config.yaml
d_model: 256
d_mlp: 1536
norm_place: "pre"
qk_norm: false
init_std_down: 0.0
warmup_steps: 462
schedule: "cos"
doc_mask: true
Each number is 500 + 50 x the weight over the matrix's rms, rounded and kept within 0 to 999. Layers, rows and columns count from 0. Numbers have three digits each.

# layer 5 attention output, 256x256, rms 0.0793, rows 0-255, columns 128-159
538572580555528459501565484610453449567484425414495480537573607514537462529446509524510426454504
446547508457490406432446544548474478504505509444487504573461511569514501475442600498598491432595
519513557480551501529562410601442470479466450523460483528512572554428509559422578481435471453427
550415381478537500519656419501573575482495517510473479443469527482365557464462449586513457515423
485510466592453547513563425592474393555472510530537452503493523511494507528468483470497460574564
409585524470562443567370466481551540445548528490467475575544425497531498550460510469563493466541
431556551503475509554421567431538565516525529457538499449460352432530510405549493552440491451359
531527534503455498529554545471449480591528391431426453544454470570539453508446644385456464464517
537584504572502511428522571425498460527489577538474509450533396521580523492546367463476408583542
541487477498597583469531404428624541452512528536465542417530487543461510543538491537442511563419
561463640466519580515455621411400474444496457522486556562577520344526463487549417481380550462469
653382582499375632586480566483463455559326399489509504506471443517477669471466498419462584606472
494503415442550471479543438488572479563501545564482506468477553484409484538509404565499458504495
609521520495573475542569456466498483599482432455463453481559575421492465586456439575441450475416
529464234507550560411433492540606608449558639400523620636470490511408330422523375733525426447538
607517554598509529432447478572461465577508497561455579484561531472418532510540538441404475482470
468467483420531419530525480406628587488501530490482473470514442503481470563507473537392545557359
456444517588502549468494520502517555412587551549396507422576440552433486503591413506472416523528
582509507466471514400529517483446510486488444521476517585553471463455527461403550498459466516431
456437544388393415515569532496442387505403485498644491584402535488505535465365420659530597460502
442546543378522406605466522423458406435470498552569505576525655506566521595464407528632540517585
465563377482521466439542480527547449522527550416515445505467549505434403499538600621515480398508
537446539531574478487489454528495526483573502546506499523641591605561476575475533529465511448460
470570510504441534376532559550444482585551461481447465531469534512534402489567561506377469474468
570579445581548410487458499550654619452481661522532472419543436521600595555524672521519501521482
403437460541382602390492461546454506535550516541570552461436471499609520523550511481428483535540
616475557378490479526547537464424461540432379434484431512555575451562504528346488465553543498520
510519489565488512542495478575531418562500485461530528552468626490482432511504416534540471451582
563462577543380593426489562501368444513553392503462480555530478423503400562528471406396542532515
427503493579485444523457410526456491446484530588476574371413475403479561518581430544492527568446
348534443512489359443548407611510433456590528557590470440465517544485442462409642435558519428566
496568522486454498408591547492591541450462536611492530546478502500546480525517508429601463556572
510576372553456548489423423517546598559530522395507478497483427495487497448481487582456435493448
496436543500468521438590559473460524492552496563462476490559546451482480446511413425479482493535
394564546428579429516543462449498461542424478503568459530531507381475499365479454497577501483463
399529474355573464550619509429563448472468460419528467530486529552454506498445490520605513559529
433582533530495420599492517492464414515514528563511538438483502517529515524604408416548435469582
535465463553526509444428458570475500489520511536539519538535546511523509516561506487515545437585
558416528549497564430538618527546483552534486518500503533539619347462458449606412523464482404521
575432448514476531473610523504499547588552517495549534555482508388494492539483486525406471454482
501526549458446467514540544505485485528461494513549420582383480528513542425460560477495561457519
440546616507469448410522534620465512398513547588528546561505594529517463511568525433512510505524
489528483435437428493487612426558559437533620497505461533488488564558537577576545565513501535486
565516470501420451542508519474473521533495514471462454499555437488585539592470435491459498530478
453518434465502579524435359599506467516534353281399502563425623471451360552465497605503522456461
504474513504515460400535461546499500473564547619443548449544529474481477583510474408450426498498
481556571408383522474545584477393497504469408486572446591478537401470443355410391518446528518470
410553533479482542513440427468500547466496499491412568483438441466442414572503498485472547502372
538422488391445488552469496427512514418458506491421485547430471446385470600380387539422620559360
395528434496479413338505409526453548442557540638584579541413421565525441558503488424487473535494
554434600479489584496439533483463494430510441475472580563550576411429412539534449506460512461478
615519486506546465546557514499566521498502442453440478422517562495514509457437553517482507430461
464484514419408568380554465502393395489486305475438501535359481433457355491414594416558619584445
534512591504556600543490434512548523498440512484472559477597591511466492539547504638489465452434
559544470392479489512527483499525511524416441378428490572405450421402450490352471543520532447459
480555498580549507443470507550466504430565639628510578498641430503555509535556527432421462554551
514497561505542513424506556607406400530500499511473469541538554472548544507414539433447492367527
529511477534488482403505473557610529467496522421471536471411531507527491587545627480565510464507
454476470487544477470411546417515495390560562485421470496548399527527444482527426432571483514569
556546560486581464544415579506427440443505492495543580564631580430559462559464476507507510454558
435490607463443483549558520508430481404491488531518475551447523533535558479454539426626520480550
564545543424465460344531494520430541529450428443462500552487560457477490355400460531522524508457
586523497521511409507421526485589571490473543496450518508500472539500572597457531505474479551496
415641584412490415552538456460595568488418459450539443513412500516456507473508484567545531465402
387518508545595475579528444499513501476517528593509508380586511594504528473597457464514442519558
622528531523536517496525514560550521501492484439558569509513603429493499564548487580499506393501
486477550486512493559542537471482503467504432515473541470515490481530479573478532350521554560574
453412516502567469476515469515488485473512564601523490545575471497432549556418444506465439443485
493496497454495388477437515492536522480468512537469460485529464510435615465392547443507526506444
581434509504570512663460491437512490439539550481488438473543533553546540727502458552565520453496
510451504549511512523478495535468434476549544511398505483549583433550503568569476497468433488559
366477529440515494494467517487444490420497455478549447550454439525505479410475565411633509502504
547606453516541535516502421539529511550473431432495501479555508456415448455417495569401471481433
490425458452494481434602492510582588598512562427512425497406501542515578435507535562500455469541
521482500549547571532512408504534554437522437605458573473487552526482462586570416476499525622502
548478445493422550400508395597495489651482453465530446484433528432401474421428601536393517458382
529522525431491527596477438440570510620435464405446416507450542515481569529488468543549446415460
562427487515532514476587532488535430552481508469490436547570563475507492474487459566517499479544
451533465532393544447424526447419451517546457506524558477435499350527433558589456460526548533500
523514526520601534530598466496521527475508467540519510505627609540468488469475512564504492529543
575532480445454366459492562497551580538433612470516450507489497607531621501469545554540438474481
439417574487367604570591426519426586491469405513500543461370406445411477457586486460482582614408
534496426507404425391490485512453519533524589560600472549422414560487514527456467531454464579449
512336413504506446415597522552420494437550533593517516562576527482437521507477582428499521472590
505596475511548463414542558546472442529495464458396427512492487561558482481450644449545473473562
450534578516564502562423429479556497388512512575497613432567547532450527655505562470505573493470
487383555502477520460533353623406507423552451456298518509468525519400421588425544479419517449414
403467424579534474441492435516530491479495515476435530517361408477511475477504546492611532498473
628549475602463527409429476544537496606515540483495534514540469497570454528475540505406433534452
566413519514473618401455481483547479577485525539481437501478382484435519450561550412441447532494
566541483513521453413394519544410480432521382480439565647501609366450292502407544533474563514465
532524576413537530514458555344525656502511514588495581519526333513536567493448539398474527593484
472509501459508508545574539461424441479502441519536482527566577482484521426400465437548501507570
545537570567442537493442515486425502575446496534548491435482381551490585387513419489443436584426
447567434606374563538486453533442458496502528486486528456440394454473514505500446503390470542448
461419432478538463445462586519490443361514619539541536599444562425462501509537497549596559414540
555499523587403494514370478549514453474457602556654512548531471538545540561464520499467528551494
555524582491501487616481598517501427500467536424544496500552453551524575462478624444516491447514
519459420534513547498635503590506457440539452427451486543481559446436340454538515510517492460527
551496495454482478412591597528512542494509532466526441523506446587528562383438627457555463491535
379431576516510503631531451486434519356554536647455497488505505473583512633548539386506541510487
445532494501553516469435519474506546372526510525445559503518509448474454494561412439539525577521
490441555539477473584554510503559488536522404470523428461451575452540465556549487462544497436454
358681557517528430516474423554541537436487444454483534480401470606529465479479588440595524511530
437531446537584487564520449527574534565587454435474530436507507516535360498560472518485485476535
474473538432451444560391545417487465575427525495508497485531482434496588532490472513419509503476
433542513474441499449519468455391478572476448447440458480488479512444492473515468542408511524469
609424513456560543524480515475600552512500535496497511553552518476466533562483571563470481408493
571417434584514574492499516520480475470542515589587637573525498398518395523471457569393551503465
469417515416405508512611526502466515563462446511551480563374457475551417471435577432564564508525
532581408531419513504551406513591566634494540452456504399453430539492538582545529552350405561419
501527542431539483515529544490527548485482464586535525529417528483496535435516530476514523550476
594465480421563469510584552529464467503432429467508519576482586442458459448429537554525541393540
450469539511436513434409505511403498566505521534566469540474453517499483446462498505520488468493
331576533448548444505624397489515531460535502453474453423507415460459497538467409525533457468397
471439397595595526395532360661549585501610591636445573326588549572437496591600607480415449470533
512586542451503461506539460535523603495460447535570555417462465556489579513474428531513512561489
528459508565422564404580499549479565577482402479452485511447475537478485427478546503398494515478
558380475534584555436445498547435466437519511448423552553590519508458462534539489466484477458552
473436539498437565541601563449467396619487433511515457469491481400463533437543532432501531527545
448468565491546436571505476504545526468487395459477499442410541480524540521565543448602587469519
386550539537513444498438446630461565408538613546618510559575543576554540626470592562480500451434
482500446432529584476531523475520469592446482476577445580436506567480539340477516571530517427594
550497453528549585481488490458526464503512456409432527505531450470456455486512446483578557556519
513521439491551457451513440545507476456473525504394488516496632471407474491506489552476470510499
545461505463498566507509543503494473489489481419445490562458582516478459493527479542534462466508
544431611432526542560540591417439397546496426457477434520575507587555519562434513518534519463551
518611496597392555466405463614522479502501548404513503537483484552590507667563458508455354523527
483443508524514494577468398503542524535450506580532531405532479572512620544496540479531538562505
474464529459501594520416455476572527451526469444468488560405459539518472580526607495553562458475
463483461492530516602532448453519484491514547490530487462523474491503518478540497489449479452507
494487400458447454422514514442487531463529519556528552518496434537524488542476451528511524617503
433472541502558504461425495522450464462504400468500544446559498538474458465511554506517556499548
555486482504511488495465469472527602544469500508500545517493488488465561523489467533485515502423
569439427420518503372486512476600508538505542429471426534558479512509444541450472548488459449478
533426432460546526548508559525478446455567558438432474561513612562525462606467516581514448396589
438497531522530466516419482451487487458500543512457547505528484503566581556530446497506545446506
459460658482539520512508515521422469506522391556421505399593484517476533450444576332516513443544
531553383563541449520527501485526496541540479479448542502481485485527517505492540447496490554529
386516469373527498438525360430516533465435495559491490500474508488499531453428502479584552584501
504558490396461456534557507485518520465440470377496386592445512502434541534323576549529501477436
622535555526442510460391569469519535561432546489602547562484434406502553461464508603422492533341
560478439495504545497452427550500467621475477430543441539544492558541472599423543563442458535532
640539432466621401504544488429554500547496533514458496429634602508512507548521446561436499562482
437563484476437383497530471532436486468489503351521522532409428437517414519420501571608517465467
541497518483521482484549615400510464551534452419424500503523476434521420396448435435454492557487
540462451481561540554447461470500495389519573528435561480515561528434526618489455549569497470523
548594573542541499467570533537495480432538441602522586514607507479482436517502411485498474565530
530536516461482551426482510557555538491486558400493427544513602553498465539477544600450439445432
595387563499528607493443447486441498520502482418377469538577473460518459619451421491424435515425
338564568525454487503433507486416443514479424550548515587490431404538451456466488399571581529535
486471545572500571510409390506482546540493458530498551458543386364392492546452431465411524549376
476451374548511568455531420544464458583548478418362482452488442469438452471478409515412472504470
569444492490536578444471472462623527532559542524470484539552434411461433593481519597415478501468
451490470542555554519491423525518477524505466417405479441490525507473466467527502508477475474489
504486437532424553460477450560481476500480536520527501521430401493454499547477487477522466476471
638427463517462521458534579490520503575441520525502529516453448460429454421507572474466557543521
515425446374540515536518589406474526416489556487511505560472574479493477534513493588548600447499
596539583475478454628427453442609534504424539415475506501516476537570596610452546502517509495486
508420511515481423553445497408591556611464530453519369473525443492575560489450522521499555533397
399485483541473541535477478584389425351570523424485539519522494532504461531488497386571457473620
570460523538515461574339554452494450482520509451444470521587444565508512577542463552428472460504
401673572538513360558508502515500452565594477470480431389617446494553454491562580412444458518518
580561478507522426399499479516569481493449553546533465532531528461458560491418487603432485491413
510510542479524490491520563450598578556508588580533419425553485583528623435580512493447442421498
501607522449494438538571432513530512560449414509532519465440519450514476548446491510533505500465
457553519511433555504508497521478486387521504554556547594473524457519487554424517464550513521545
524474543523618551560459450471590465450502608576477527509564499479523499647535483489529463438506
592398511513522514548495582473546472611377506586627441484534577535476656365578555598466527481505
434595477442486349459527548449505531514548556629551469474470463498524499432457502453541465507557
423521473498558496553512526375489485477531472465494451503537435442488464475535364569546463521509
463457516601488583445483395597452520454572531564501571531511493518517507495511426466409436497533
502447475557585572544510374567415471398512463441374537544600519552482436560434489532470530462518
406532511515510406505463354526450466442499508453511517588474454451518393552416483534504568521430
444577552545505454512500460480488517520512507515439490402595461579480505447546482503446453535418
573398446470477487459512590467544516559470492482480543510427437500483587419519605460526576494544
501388423445591573566469491457525519479568519452425463537529458567475495511442611426521522439470
549565390514479417477498493566470491475445597587550490564485560573479574557470465531488460531539
475485467440470426520525552476483467568449557508571418460511501415518565506523453543433531506487
473483441490692534517470408432603516408471546563476578474554528507430510527544473529602496506516
482509527538410485485488533583478464493510487489542458428534524568582569559578550394492462594517
499475617535470485542472533439369381397519485534463522579507514455577398639555494433536497532467
478308458670614483571620376654518397530544554480553327302563524593433520515541586419459453355498
414434439481436413498568498496525502430468524506562413433395504571501591558527580513619564534529
400460487523472496518555495457536554495532491570526477477383424481552470426552459470506524591484
500525435431499487553476509436508510460497521410392495511454516494430467573517470552556542537509
359538527500441529567544471634461458485550428340522437502447601607632422555507504499572414496582
525522534539369459440468515515480513441507572611510521541465330506499505487443493486388523559438
505457491515448520525570549493538545502532541599513545397439490481518518551581563433437499530513
613424554562527515497516536507529446586467465487598438516526512478473475447509571495534496407428
536492500622512459486377475523464453479486516529445602439566489444472521560597429512449479498502
468485505630533452492426557557465407463546541482545556519577526377440423463522501408446450438526
515604544496537479517547556388598537591477491626544468443566381542483543469506499428477453535526
448490533533534548466557473492428495540561461599474482442551476562532487544546498383435456605523
471519493414420518484433472442533507586485504449565476561452403494511498432380456506532425545511
566491538456535493569500447490587568464394393541495562491417511493426584497430622486489660549424
502445512558606499569450612469449449392510575589507600493626534433522587486629371455586491473559
503531509469534375503561499498426474498520425424462389505538578536538426531451465439514516536493
471439600398518543627458575432512522531484480519504525456516549555542626526530582448550533443540
497547509586362519478532390623476538547501468550548465497444500484527506584497528529392514581391
463496421528565540505516468474578600409534596553481493452527481507479503522599448458491507541514
535575572551405540517545502504490525438513407559589537438608556508504538536468410502446475550457
441491444543515404438526574550400438403556683565453505526575457603523534468544477544518424436614
542494544481452573545496534490483408504514432428488474530540587407504383540445443442520561534542
603365416574525573464573445644563571604595440538520537462489577468325402440480612530375506399460
600447511550421582483504586514482486444519503442528533565432533462537420539517500448473544535489
558554441581486522437501454545433431563476404425434463550499540474515394476547490513436501526467
457444460530567538460485529504575516462525525437504506481545578440502532503577503548487477490510
549458486455544542485386531482485517421468504560481518571524570410406520498473539519493593396489
434420472496506492528578478463448462371566503533453471496540477471523457546418551502566559517460
490503394573473483443520404570463499533554473440480552544432526427495415469514511549485488487469
500509484456462424485458514419533624422510458513443438537493406476448540464451502466441465552433
412606553587295452435449444630388389602444418473559470530451491499551469444484475516416455568486
488533497517421518556330494516469440635379538523617504564460489505502586440518524580457498487503
454439502583514636524575394532520489570586505489537530395553521528532499583621473593389412581474
486663568556500430556419467558516464529490435441525509386594534505498457545518396496461402529479
461554514469518393463512439634503518473484518416490515531473559478518490581494609544608518455508
488436527393571572470568542438563568440526450549409506539398503421399429483531520449560560437437
533510502559452473468495501539479534482574557562510501489471547505511481506577500553398419422416
574418609556399490527418502543451482598449461540528474557412497468527481479512504458406525463405
446590546407419470588503511407511515573464422425480390463478431609578570470435566428551489590551
504574517492502407493500482471515516535473452533483521433518469562503534529485503492530542581522
427547543503484462562529553541366409531478469531583464540486569464519515407475419515530534464599
458545579532518439564497471435501533555455446560542502458536441510527540495505520451553590602488
452500406567426545488461476511491471485537445540403524526437440459509410496490560427461564596547
597491512532463485425446475502580459526497539530551491552479470538596542524437479461507514533497
455599569542510359414500498575431538533551469498497540479520507443520502466405539461509536464518
499418540528498501522475552453462452503499514501463525469538446530511576557571505437500483508484
612484544527482500518511506543483455535460478546612547528558576506504536572462470542468497519504
514447383509562459502603398634537518470546444448400450426512609560434493626506580492527488454569
520506537485546550598530518406503504568457431525541555506479482496450524403493405522546518524491
484533582454442485542471584477430480475454461486506419512550471529551513451447552413481524470514
525614561420599481550476513426536522425473526471432456513667454553486556637423578435532486571479
502466454533496509429511496555580556533540483449494497435482562464458503456503512552429482423478
565550410528572541465533490439462481531504476448432541482540463490567437520478447592538457506497
525510451552504491543491518534460454560513477438456447446500464506602522583438606461526547508522
459607458589494416510391390611548526507507580541466500404522498515494553624545429533434476548428
455452438497411404448468575492493551403549569595500468510434503372483524525575570389444632558481
503522649525430425494468646542394441468489543636621533549481494519613568430508552400617543400643
500529625492471454549514516458519571584458506504553428474473429498579543520468570507524560464460
419541462486466522550580391484443553485510436507511574414387450539504455483542460498485529580469
447491484542552542540477433541518510471558485438401551488541512508510427484536470462546474486550
469522548469397500481442563462506533494502495489492500610386422486553534505517522450483523533526
483592513473456446513481439494510532460503451412421518541437377477468441519362596468592503559421
669571500581425471497561581546442554515478482604571542524527465420527533509435506504397514537479
477483508429504495513373528383512517447460531507473500517524355446474511545475479479556528545405
554427451572596533496596416577577489587536502415517424498557572517462481441423552586432403375430
636537510536507568472522523576517494472488386477466553472536537432454501531472557436512538483537
519676446461488384348497517528499549441510561570529488534540466410483483431398560453490494580449
638554601448491417506520552522436389460413485507549520582562598561524518603329535533551559453490
415553498523501518541516428439542499553499456428415493424476426457504467502480458455537479563465
472545445491536514462547470508502526503502439476471530518451481483460481520450497451473532566542
478484602412476529601596521466432505525457466529499459462469513567470573443472519471501492470465
559546571508438519532463566509375424531474386469521566556489490559487490466467482490521487527576
431508520463488475526417488536371441454514490479512459517486553536547504494493493515503539554529
492474547518555552549448537508534469484507501424451504457579559529517554545615482491560511444540